Part of a small language model's weights: 2 heads of 64, 6739 steps.
Each number is 500 + 50 x the weight over its row's rms, rounded and kept within 0 to 999. Layers, rows and columns count from 0. Numbers have three digits each. The size before them is the row's rms in percent of the matrix's.

# layer 3 MLP up, 192x64, rms 0.193, rows 87-191, columns 0-31
088:510426575534463536538558418445480467475545429513445494394444474538467401483535576480420557463451
104:587478494522425435481481447477560473561500480498489481540466430582589444469509555468457562497485
089:583395551482463532440537564511561502568562525490574504391546491428599545525528434447538472464611
098:530418436432525456602551518515480467389548527498431484503564548499520489517377516543570453451524
093:546574489582450507472525542522516463490633489467512567580473437502506411544428519488519561435514
090:589469464466506515441530502563542529465409543522425474498447569535517570542540427538452480571463
097:426534479428516461478553504500562468430467496500426488509591455508531538429514540494496460511420
111:465455547506475489488525494516489482489538495527498429585514420491532409547485479458557491558487
104:466436506461470603467460463476494533538523494471593576521468490530498467431515437508514458464514
102:557563428567525490507458499536418559486490510441478525503566561446375530498503559517475483435460
093:535536375511466532484557494540619441488424540555560515505534507617491496494505526510501425570477
089:540534520379466413479518588521506552502546558493569518532499524471474360469493469536437389466496
081:444505531468523476432499629538449485553399431466511517491544534501571541415543587491435514422527
099:466631572553590539534444487562475533552475485494434549458502504414475518509500499456555468465464
101:491531604463536484488490396583494470546430570416495508479478536525451449505496532410473497499426
106:529520440540510482439598496467538549502496506563505519486482486452466551475544479445476494432547
098:503437605477478546524477457461548518491497451538466556535585580473540503434448481528476467404470
094:518597458462512433496495548523476561530430558393521473430453503531475567426483461452502515590528
098:454482498482441597516480557536563477572435490598441612487583486542545420446497500392557513528449
100:446473528534433389489505489489518559559505515391494486497552475467410563574446450508493374438522
095:432493466489529502498407520490474427457573490494526476437473549638605492488604546504464502453499
093:536484562440443537518532560531620567564448463464444447516498493425540436390407548468516551482502
081:523400548475526473460469460491430428442571405476524575600484474502475566499476516439530464511556
097:566489489442521570485488509522473521465470427606488542439527523566550563492508506499586454489555
097:491466455502540610482596526410460512441495499490505513522443450552512475583509521477591459537559
103:455569528491565471536575456526479597453463566489557391464560467507543423402430539509560582464465
110:468488499547510491540501473478471478528544551474463531512470436576534547457551499617390478452499
096:504561488459495440445533466452472596434607512453445504533554502516461561549466536501523544551556
088:484485437442509497416572483572504499492478453587443514471526453531440556458472462437483515460500
097:476578422485494480545498499524507579565573445563585499507550517531412481436533463642590467509492
095:447443422419440565543573481581483405425540552436532460540510526494543571543501555529503538521496
104:519442494472456485462541418499450551499485413481512456558522463442516583536532481391538495563553
090:516511433381463483530576496564527457459507493485430449487408560507466564595464515429449426491434
103:437416534520418509470478367551526496595512469500444463599515467450476495541516547379523450524475
098:446500529536515521446514592422581485520393496582571521533504467492456581523512542477514361526573
087:481427447464555506498456467500515522444460483516462466597440539476410481588426503541468579516592
107:505509378531497335572480502533540510575525469517491437449419478457558448482506467576507502554439
115:517482568514413535483595486563491501458534445488477456470518543426518500515480487502463520518539
104:516549517633454539482510537532544470539511499471469492552495589506525437437469577560515548599471
119:591545511499582493420568522568619459541482549442474537501426560585450531505460519505528472521501
109:451546496529545510517483601391498492570485430568451488496527468567377464524464482507508393474499
086:486454503530515522534466529513486543489526565516499467531440440618541513492608490593483495543421
102:537544480489434463552424519506553523396584481475565439516539466565439424423447448485586524535492
088:490550494482498485473594449484558485510524494511580513532455530487420514454492482506472531401542
090:551511536479483505470483402538391500512456583518491542467434516430451426530488459462585626524436
111:481504520617505572459473494524491570527529405570500598446468497393389572476538416507446489426462
095:491508600460525543525489509509533500480436496510555422549416514536648498494529479409566601430493
098:530491530511593453537509493535550440565533553501526458554577470419587520531477529401540515471502
104:492455512603400447477491549411475466517469438527364465477444465518576478592506558464482524473525
105:575429485448481449472581464547475513574622530440494456461478454559510516535550483571497539462536
107:533484446523552427488394521505416528481548496468538562482475471500422411424587608583469475505555
088:575566416561552346524438539474550457536523509425651513472484497480514473551486518444440525457502
090:502527528398472525482454508540515419495499518521489539418609592422492564541487505525427468501514
124:545476510471529559482421510517555516505480542525492475603532506459440368441496497502543398468463
094:521427477465425416532366530535459557444417568546431546547446470401477519496506540374472510512463
104:526429545521531500548484408517440447621412478484371558462477471491513463489478458479505431444513
093:495478468516494453526445537521524534560459484454452509550466492350478461495529492441446581532515
108:501490596528534604515432440478532402543491520585484507434449572377508559502586572471490502496501
091:510521571393548501529500501483445453462548497424485465585455482470478417468552492517453522392585
101:372477520621506522577458471501538480500436540514530493391459560481449418483448537505458620481526
086:516394551552480494533535588539434497415582547461540485501398505519527599536509619457531560481467
104:613480519455478400547398465547550532531489441501517481552456461552503461491523603526558377566518
093:457542563505433509595479459510490515502426494527519529484409553525454412480494521409457537456572
114:436528523500453474510546437494426513475573482528478452480469516445380496599440464459534505455496
090:556540542569488530536521472581497530606542509520532478494495594645546438578496499556450424463506
096:392457491399480557513590479585472501507383521485611537527478468445510486474437555551472603469491
103:533519497502507475475539554524511516502378505483550439497564553479555512439571542500560495465503
108:583524482442511483478501464426461554553573514402542585609463504456489536458433481562467572543454
089:495495455474459532433604434534506540430504506386488485502443511440560586535465574502517534548485
113:466571592439474555562464460484507421514619589459530429471498585472538511471442475513522494380422
102:470538559527511577484437515513466552488511560491556566480438499521540541460452454571518414518548
110:499459514557457479537521570535531479467504509542507428502468514494454550508424504475540427422516
095:475498580544467533599404481508447593564420481476492532530588494506469449509519634504491466496450
107:580436493551495510519648514558456509520622505464528472464508527550528428438501379539542512500473
099:593514479485497461512562481529557512460555496481502507533463516497496436517557532567487467584515
107:444526512558600497478514517518447450579479465617471518417406479533578449467470486511505513558576
104:500428512400444575525575365462501465495488541467479448492480511470489514518527495476454567437546
112:440454551546495539503581487465482501543485507494489521510485471576467397515534591503445528514484
104:518564506559623517510463537396430460563548531535472522557537500490661456486499448452528459486500
107:540516496475592579353504441523548610510543521530577503559398534430473583428520492485553487600573
087:505468645484419437569475523508479475503481530492409482516550498482468615506507555499441529581460
102:362494465509442519539490485540441558455535508541464556424570453511495550478466480504598513459483
089:551497501533493481425498450532504457412488499469562515441581494486539567630487534461525472412545
101:429628597509521538562441537421446484558493536506549547462503457466479501508539478600493524484533
120:475501430506522557531501488506599476534445626523510487469440414454543400570497548419498499475473
114:461501496423466457475571572585460418455510546466564505456476564485485481507478473392505514463390
097:518514501533536531471517501482456524584524462406429534483416513572547473566576467461563502591478
105:474479456513487557521595488498496472403472383496439531456527564540437516536430517498534525512524
091:499576453451566490408443529429409517518532511525540555449465525544447512570560423549487569540473
089:532404506427539524423436444553503514508541528499449545569530522555563500356484458577498480427473
106:491605551385515521455570433466554454563543518463526484519570495381499479520538489545535486559489
091:545575604572505433505463533549447484504475503461487472566529541474539507450538655489474471434539
099:476483520575525584560435469512375469459567515446420544436521428480433577400500488591447407497481
089:430571467545614536534478434475509520440519475463486538374457411528477448495471445511496547409452
090:503499526514478577512523491478396562487524392490570562488481475531525416384600572566408528569472
099:437479504452479576456529575557492517462445453454568443503518481435486610467458439477497498506388
103:458459537444537555494539472486478543548598562435574511454547488534599426526518489468548531422543
099:529521496445501486427526559525536563497475502486488466524455490506532442543427530430562457502623
091:540470472544528440508499449500463463415515557523492508476515540495424391450475449441558430481491
099:499466546492515413535453522458564441555403459484520614477489552550469603516477542529539477474465
098:463564559500511437377521613558598453543563467430511527548524439487567541514574499497506518497418
111:502511557440439497526461495480407524553534506458534556452525452537497386481430507548475586439428
101:537480421443499514456478508511456494516492528533609480487442498486515475496520512450457519489635
084:523484466552517503457470568442498529445413450558559530501494419421478470497565518471477441588529
104:562370476452511397568426591503535500554448474499488484496444481442484489498481576602405526426506
# layer 3 MLP down (transposed), 192x64, rms 0.294, rows 87-191, columns 0-31
093:485539535528451545522452506572477511491426559486465438483504542482573608555476424468503418519559
101:538470471393534496441475517567564489486413533410551493490486470516571428513443578534466489498538
099:481559451414534497536506554532444529355477491488448458520437388408520480493501582568447552475441
104:393485446531496527531455477481491540556500541497553483480588537449491481586465544593462497551561
094:452531537496460497497481514577585578476436524503514464534457501322493455486508523454518512524392
096:613513493460512497487545471506536472445439473491506496532415480457481482451562417493568488498485
087:482441515493469468576368553513462436553519474511561395566548501592459511468453486456461516514518
106:466429589555481437494539518513515508516561580552439494413551472592493424517432536409528519454491
105:450437500569504517536529532490507475500492408534542489468550537544432354532428527527495555506444
103:476608591562498543436469499570526568596498557532549486467440516522485538388408508507473449522529
101:495530459500502494494494514549626476438466557523499530548549450612415490502404459561532437523492
089:516517430557459506514527490452479414497507467463475452488500488514561681577520575497563571466495
085:513500455521441487489513488515506466508454520502478447394561524467510424521498556508444373550519
099:489455596457527602449452616531609562574543491479503462567457491486529607494466505489507527501524
099:515522546536499620508452469505586439561484521510489418518610553496502385422491477576494539474511
111:551492554508507574413526509503457497405544496551530490431510459474466599463511519468466559399358
092:509469533473523561463491490545413411520502448479467453508473568453498501515391512571514494512527
098:562488549530429513477524449473555534466561539628485500526535586481652519498563445469571515541470
107:492520471524473499564514600480470453485528513486501489466498484449567510488459553465379477583372
098:525484578570436417481448578555441483523574467535534454503464477567451530561612454552520481413553
087:481546526493510552565472535510440502509561521501420555491535464441421530517436519507496489580545
103:471494555460520495523554571564485473527493541481509432502440505537505399478487514403419442527530
090:475492338412520514539514505450499521518567580524510559532543478532424647463506505423515498496493
098:505478513554497473483479503466415560501468578501519633488564596549553502497553494457431434427390
095:556505443477404465509468428528492418550575549589518432485511514430512448565495543547571552504485
094:612521479493432474529513507546503472517461573446455555505417527490523440583500536541476468493515
107:487481480480534426528568494510486440439446441540536476503482559541477589429566493454518514386526
099:564505526505496518494431529561501494489469467519481499510598468580496576564615530462444474524566
096:548509462507490400437585551528401480490561431505533533558581482483537452576481438409519535477498
094:585626531552475516527498512482477549532452500522378410450562503453470468532492486599433584472524
098:472478555582494466450481474477498492460577495511461494457503493504402565520456565544491424429541
096:570510519510515461496542504554508396535451572555601528400524474473612495546539494480523490476441
097:504535483542532438422555473461371507490492495466504554448511484531533532498443419601482505446513
105:617492551515517442515547529489533490483534397583478495537555457407454513575475436479467474499479
100:536492481519475450498502515488499482543450499492411477482426546534465430436506482443454493539569
097:446496454575539479450454503467412540547527491585464569423496450438539557513608517452526520466429
094:525451517538475536480550527435517476476536500497500516475515539460466580552639510454550476526402
104:479507458445432516525544559501473512454622408550527477514581503447556566528502516461511504448532
085:582484550399575404522482584413498568551464508498532490483454514554484539508477461430567457391561
077:408479505520399578508508430406447526577487419494551468473591497451532392558450500522521531447554
103:469464438480434506518543499452478470446484477481460515458618482593467458616472474387506497524493
099:583539535396412523470505510569538523555574482497458496457408505529549515585543501480466468553447
090:525401489478506508507459519446496482389532527548536539569579477525497605535624546584471567453551
095:477431463516497494513464543524555469532478449527472463540590561494510556541479456579495492469481
091:503526486450557449515514477476523452504526459531602484475542495481553408492425535580524586513578
100:558475455444521510520556527473479436552414535433476560430443524525500601529466598469475510442506
101:546545458517487492421446523515513398453552505530524539551485528523495469418513476483572551499541
100:576515489520485568505532447552496412476417515455457473608423667533518468573475547492539510491564
106:435480567630433470542473480507415547549427587543555446431566582481535452494546536399471517497545
102:596544433451544498445533495540443562527598615490485541476507478516433535505548510482501462491539
092:415549623556500494508499533496485474504473468451527457460514488494527525530441454434501399496430
086:418455516507484657540530483428529556562543557505482406522503459460483529461598497528498525469490
098:523462485557447485514577450463507497510506548475434502508510505450501455571462466506560474466551
133:505509434466553492533468551480518443454509440554492557546430488396442341477462536487512548518537
099:511535438371465544511424536496454592521469535462480516510540529472499630501574553531487492534514
099:462515468556534487488559518579524472439488463576377584549539531516484391586539537351506537536449
094:485567443512532516499411521484584531466498541553457521481613457482510463485542581476468618517489
117:453453516514445523459421503452479601484468504393550641504511494376514498508505478518502545451477
091:416485501468579524530445529454444450419561536524487499533493600505460511423552418477505457560560
094:499469673513416528559533501502490507533545547517486564428467491489487518520572386523588489490502
100:558490591471472582422499506526469436518510494521530558455484505445505436486479524510451500486472
101:464539496537536488484449522535511596541532498480459436435542510453487344508474529480540494530519
101:563565443511551469560564540516542518506529578538390541497484495551553449437502583462421562482478
119:506560487492448448518493483481437444430618539476509436516428519547472633471554496421578456572530
102:478445509514533495506554478487539527470436423541441534528512488549512390474456460522563520413490
092:534504390575466533527494513468499495553459565492531487585496622501496529473603535441473554442450
110:579535583543526431407426508511573481485455448492471578492466528483446413496574555597511537548485
107:543566569535416595424527511498475545468556488379493475470482515461511470474505442523434442447544
103:570506623482558486527455546546527507499524533558571493465546562503557414405489447499595439452494
116:522498482468447505497485471517571353533582552465462494557467588493480541547533476510477501523535
111:524510430523583484515429578496447487512583516502508538529496562536458605548532447555413561498507
109:482547499531469467435509535462439464487512569335442410436489584500527487484493500491539497490410
098:565510460582421560432553524530606436506518423485507451462476485538485457465564470479521515549548
120:463392453431449554467571497497421440540593514502369568435490496522536437520488503543514567553482
107:529423459494490552557592501505501413510591449548502445494483477416453402491577508476572507495562
106:600533517516403432430471505479442425483513446509530573468514518451470542492510433493519485485462
110:433594529507415448441501487483624476458452432511499529503498515485487465494526592511393524468424
109:484450454483542594479419448524444470454429487510601556590393516557491436534480548521519479527481
097:532463404486611456571500490441467407488459519554585526556455525451475565491510455474552470452434
089:460517576481444525552513468526473497545580431523454494503489513553452553488390462442552523531553
093:529606458529490491443481468448507590473412516507618481516511523462528564486497526401444448532463
110:515536469416568566511486437495487516500546541489329544529556557473457560482496525545515519557475
092:532505479498497482548507608486531534485493407521550528462579446536497495425443459509537459474526
110:467450599552627405537399400438527537576578474583494532497560461497468475475469558545489497542484
090:516486384549512470502458523473535429449423460512526473412508417485645477479441522451502553420444
107:469570507503538485471492520537441456623552492503522441431515504527507431509415520460490454514435
095:445384527467470511410492508477572555545473467535563596550460457471566499494527561442522496513445
110:472436466507387479469585457460508498384524445575502413441470446514532494464487486396604464537484
105:430498531626592516562516417536498583501449506496497536467454573516480497563459478505581459604442
090:431446555531495579541516428473550471484581419490463555510581492512476464536499500528476546459487
114:456471524538495489436540465471475585503494441387470471559531518538585479486611555483408516447485
098:504480495540468519502593546541479544443420437538466551414554515494440495461576447522484493506510
100:506470479441411521496480538543573496535587505486476427555478549553477547515571577455490503491500
086:536562463460558512429499519522616462417448597412483494482483464529618566544570525442547510437476
100:522414472492486498513525491521499512442416410472507525481487459383533389504557498620432447573467
107:527406463542592523582500437505477431517453526613416536502479514557468434594531433448535596472514
101:560520518529487485400543504593498500592511455480479479599418569524457527497432551527414570505522
095:561509466478475466527454583518433501542418603471497506520422518572521472459551511498348485493571
093:470540446477507489395469496529528477581569496468577454586527520513549550485563463474531513503527
106:466454449579442454502537523504640527470453545484502528480469547581513511443475524549608424444507
105:433549530507533491456552427485545544623505503437536452575470497462590596510505517462512568586465
116:510531481422503492605476430565424522562526534512520586432524429554547365524456533593510564469535
093:506519488539483425483507488525490452510501525517527559508523465548499556413506481462529585513561
085:538540493518361448608560468479560439522517584510465442588542503551531539548513433517545503495514
094:477563500598531526444508550509562490586473526500549474562503500538460553395420520502546468418488
# layer 3 MLP gate, 192x64, rms 0.203, rows 88-191, columns 0-31
103:526480541416559505417517581583475506472557484508431537540535527420532494441473526482461465556478
086:453488547544485553534459494475517504540471433519407620540578539393560525493532537481422401506463
109:523482427532531458578463484479450585435445559529558560481459539536573447489547476553488447516517
098:516536504419490513464465511595483507535524519486485445511508541440536317470479465508513537649403
096:472533464433534510570454471469568582549484505435533472533537602488486524458493605509496486488451
083:462522574535473513475559515475608440445514522520496532586463529460512514564527462479520524538460
096:439508508539571478426506534483470548475501443525522481574567434410432469500515489429581508593512
102:434517542519472476537509574428387416521476539541547560435487409537558412574531538535397498468535
099:514392441486500604479547494541511532464547564428429523491542473532548562420529543446589489526541
094:536459510493537543428448493540497471328424493491480506537550505514550566410458532495572470537449
090:494567363560469485581510530500505362440489506436473528504503455523426625461522515550417491554502
087:534491487469522433575531461491502511449464455539505450475440480523447461568462572487470445519476
099:492573391590631511471587576498469506480527473499488491431464551544375428507490493514517456553496
098:471506571530514488521441506411478451412567417454485484493598481548576495482531502552523418417585
120:450434499558505482511502525443441441473413477429479583411469542581536426535515412511494409502474
092:535501516560479468521450546429521460564434538483515518478580471508523464472444588481377503518550
095:437518518427591484491480528532444559534371488500560475591522383535413481459489535568446470503484
091:536425469533522477498452518436416633451478444567649461514511507558530484560589439515527401507529
096:513553461533454523436478514500520513503490571414498485456468450502450537588436453507555421461500
091:478536609467516479537529514486409545419497451472468523548529506414504549579507538446513537469396
115:433536463447480493441467468452568539405615516442532440521468494375464478525512526555539470470555
099:440359538476561490492413492488491470436424478547488500498548403422602474451547471467504489603533
098:402388584463456596542549492458453473513518515491525472452578508422455539549487494517415474489442
092:490432582510517398569460483469491493413440460557422493528486491465496500492550603444427558497578
101:552437422507468507442457515504451476494600535484475543417450466514418456515486517475512524487532
098:556535388446531493518424544595449588512554517572471568514495420557541462585539503548464475478470
108:509538503437465533377553463578541534565467471451502541542529559463478429468424468563482470522542
099:477443513615383523445477506465472466480484539449440450396455518402505448462506461580493479428483
111:528427413438380581481551440511468545443535507451550536500451510485440505542513550490462498521535
094:493497441481548535512508434552531589479473520422525503489516402535483426557527516468541615552501
089:466521443511529479457486478591524461392481440473515573499512496580531439514557528594576466397463
092:540545499471595451537460613530545475461400420507474521496448434489514476395502494537508532531530
099:531492497512523531486571475448534449490551488525421548432498562545542519466401480544468459417591
116:509483570475622496533513485434479508528460491521481463479508447559570578538495400529447467510524
100:535556476582506490515506497457444537489559535555568624470534500435469501421540491536446473430519
099:502496473506504522494496453509474566525436467478483500486483536540464541471465453525391437468499
099:593518500480600595449522535549475439440498525440543427576501464512467494421427528513461531506487
099:455545536695479585542564431455517422499513477489510507502434459491484531477442483591458488528464
111:395404476484461507525525516481438503476570451564473446443599475419552498480560463478547553516415
111:510493453479531521508482464447432458440575481488481555377510521607593413523512508531449411433539
089:495530518472560445521454553420441485457368558471554579559488460451498555503450490470595465571493
087:529544513497460419509448539493499608497536415577538423519461462551426486494443470517454499551451
091:532513500579490500548436502412520523514491501487519433509466502539544446484466572403523555536409
091:504493477587449456512511464452590450494539478539479472462498527551642578548550570452467420575557
102:478458502544577535568458550532453516469483448529491572415559530528513520545588487549487435498429
088:580452566538439498464614460371375478478456457547507493425499421512480563443575524438520513476436
098:439475426451443599549552525510483509490508492521497471502564519486450505487516539643476484552513
096:581476458427452515541413560513466498523400513498454542488464420535461461415389606548450472483478
100:545524468468497517481494486513495513539502522510597541571568606412419385432551478490483536502510
094:476494530499548497575488468440548452427454558543531420527560561462586581515465520396464498480547
089:539561476549670511512535567447531538446482484475573488563535491463494622450512491519405479458435
090:469487511490478511410495579528509553502375480520479396460555484440499499536325545514522521500573
099:567552479508559531500536551504455492363571500425470515463474626550500351498526472500557482470532
103:429501573450488516513463541556519435523532501518603476487495563502576507484506535524456588551493
093:502502481543476395533509554481506498457572483560534602486553502450479379515513558487522522509517
092:508555541512595519512366532439508480536468511453502535506460510526492523457557475501503457520452
107:498536520416450497399463489556511563533462556452459429535529482531491568429501545504411373441526
096:508584535411508554530549488496465441467550504430506480488435550417427428485508437533405556404547
102:424474555481557456524521445518563408426363483463425496521501452541506466392511555581448479510543
089:427545476478484587535603528513539503537503471527465437492515493466459430591471459453517562546524
101:492440487590563545568472499499494526578429492553458471512477570464489553529462495404508553522475
092:555530460510505513550587493442467522483447448586459550441501542557464441502494559500404456453476
116:556483542458504448441545541462415407490456518475528541398521520581521403563435501503507529448394
098:465384486447555510550502482532519513464600575501450484467534529469487423413410523470448427510514
119:462456491468482498522490495514518498473386570330504503598486511458449399449421519467522544536507
099:511503432426445494477552604444570551528499386437510490524618398551459499398486531561462443456516
119:573481552455530512531477500588414552512534438526527502487458506429526479514507455477541491503461
102:442463539499511491591505453434486503531560491532480548520543485480482354485530463501538600558526
100:415472470425454437502558535550501461537538428412532453481502438457561527500521533406370541506543
109:542406502531509545466491547535567519461501462530481518604456533377639569480521520426534482541511
108:469529466488549526488484563516577589495487428626544447521530556473465483528547486455586533550568
095:584462508470423601601556480479504460465502480447472423444469583472477612458530499498475463499455
100:474488537516507349480452459481466593472465525545465487504500453449475463642499603470462444452480
118:555401535524495565496463508526368509463538394529618494580498559567426449491520496546565505542473
096:449530461528464563522505545564498469491433564448588454429466566470437517456532573524438502472435
089:453594490464534456461461529543502480474575528457555441464495475481506454504418509525571475513502
091:535513453389482467490443528503547508548539449445555526544406428468433406550445487463510452413471
107:606363476585474548458560595450495535445438460497580506546419477456451440537532570489508534499476
094:521562472490513489439573519575526551541485572537564509577498480430379466421522563551497389436515
097:485473436399438581481511569545504565542571464518429541492428481445526445522498568474413511525537
094:464452547499523578542449513547457528458581497589534415567509501434484459564509527450400549448400
097:499520574555527467431536523417470490433502515557587571365601402548526473492401435507534536405427
112:502526589585518458474562494551575486424579464511480414551567533481546376571466530428555421483506
129:483498536481514571450576496498424550445543404442511507566542576532458640449511441559481492563506
108:500443488529544469505536462476499531500570450448517445492446514507428415504551455615433488488435
095:521475511506593453524440509494517454502528524574450486457495501506586483498406588408499510541454
099:555521443391493516405566530545559477450525529407520499493472464358535480510474487489424521461491
114:496462529478353563487496630525458550476534566404485456505531477481509524455505503484471473530404
089:504533562557556482505529493408402496487551491504528549551490465504455513393469617552416445452503
092:450502508520629450525509533565541531523454538488471530542459530585546468610473471425471528504451
080:494505479503503494488496543575361470445477510543515503450610573441484482504429459465520484470415
100:515557460455571552448489513493459533464483429482443485489564468514464609481484461501513420646485
085:528458504411463475429498530488562535469473539506462488576452589499482493450559481448501508474518
080:473460425450550451439521484525543421548465571481447439513549515397497458542508614526532461467496
092:519535501534469553445522464482437513561557534478425538476415597449489620537458459435471407481470
114:542484445600558518582488506503472545485502416603392456514579534528473527515452512450464412554433
102:519509598525581535410610616404483533534456549471400521497504516543542533487476528502481554577412
093:441536542448524544543497466460447523589465559504552546493498542554539427580454559507500571560503
106:517502542481477476515448464549497515458460457511472433577455479452388517457441535431458461483577
096:523554500480489437472416516516451477531533531540527583421466621466477420464460495626524476617514
099:484492506521580547582405505481485477539511525494557531429445597480489460431503556612534382461587
102:596492450451536468514397528513394508496484538471581567482514531568556366521497551441416548469579
086:534514531455535593468549435532555498531488543398524366552486571535514568615494469482541512535418
094:511463552557567496465499505475526496480439530498434537569417566469497520555504614558493566562417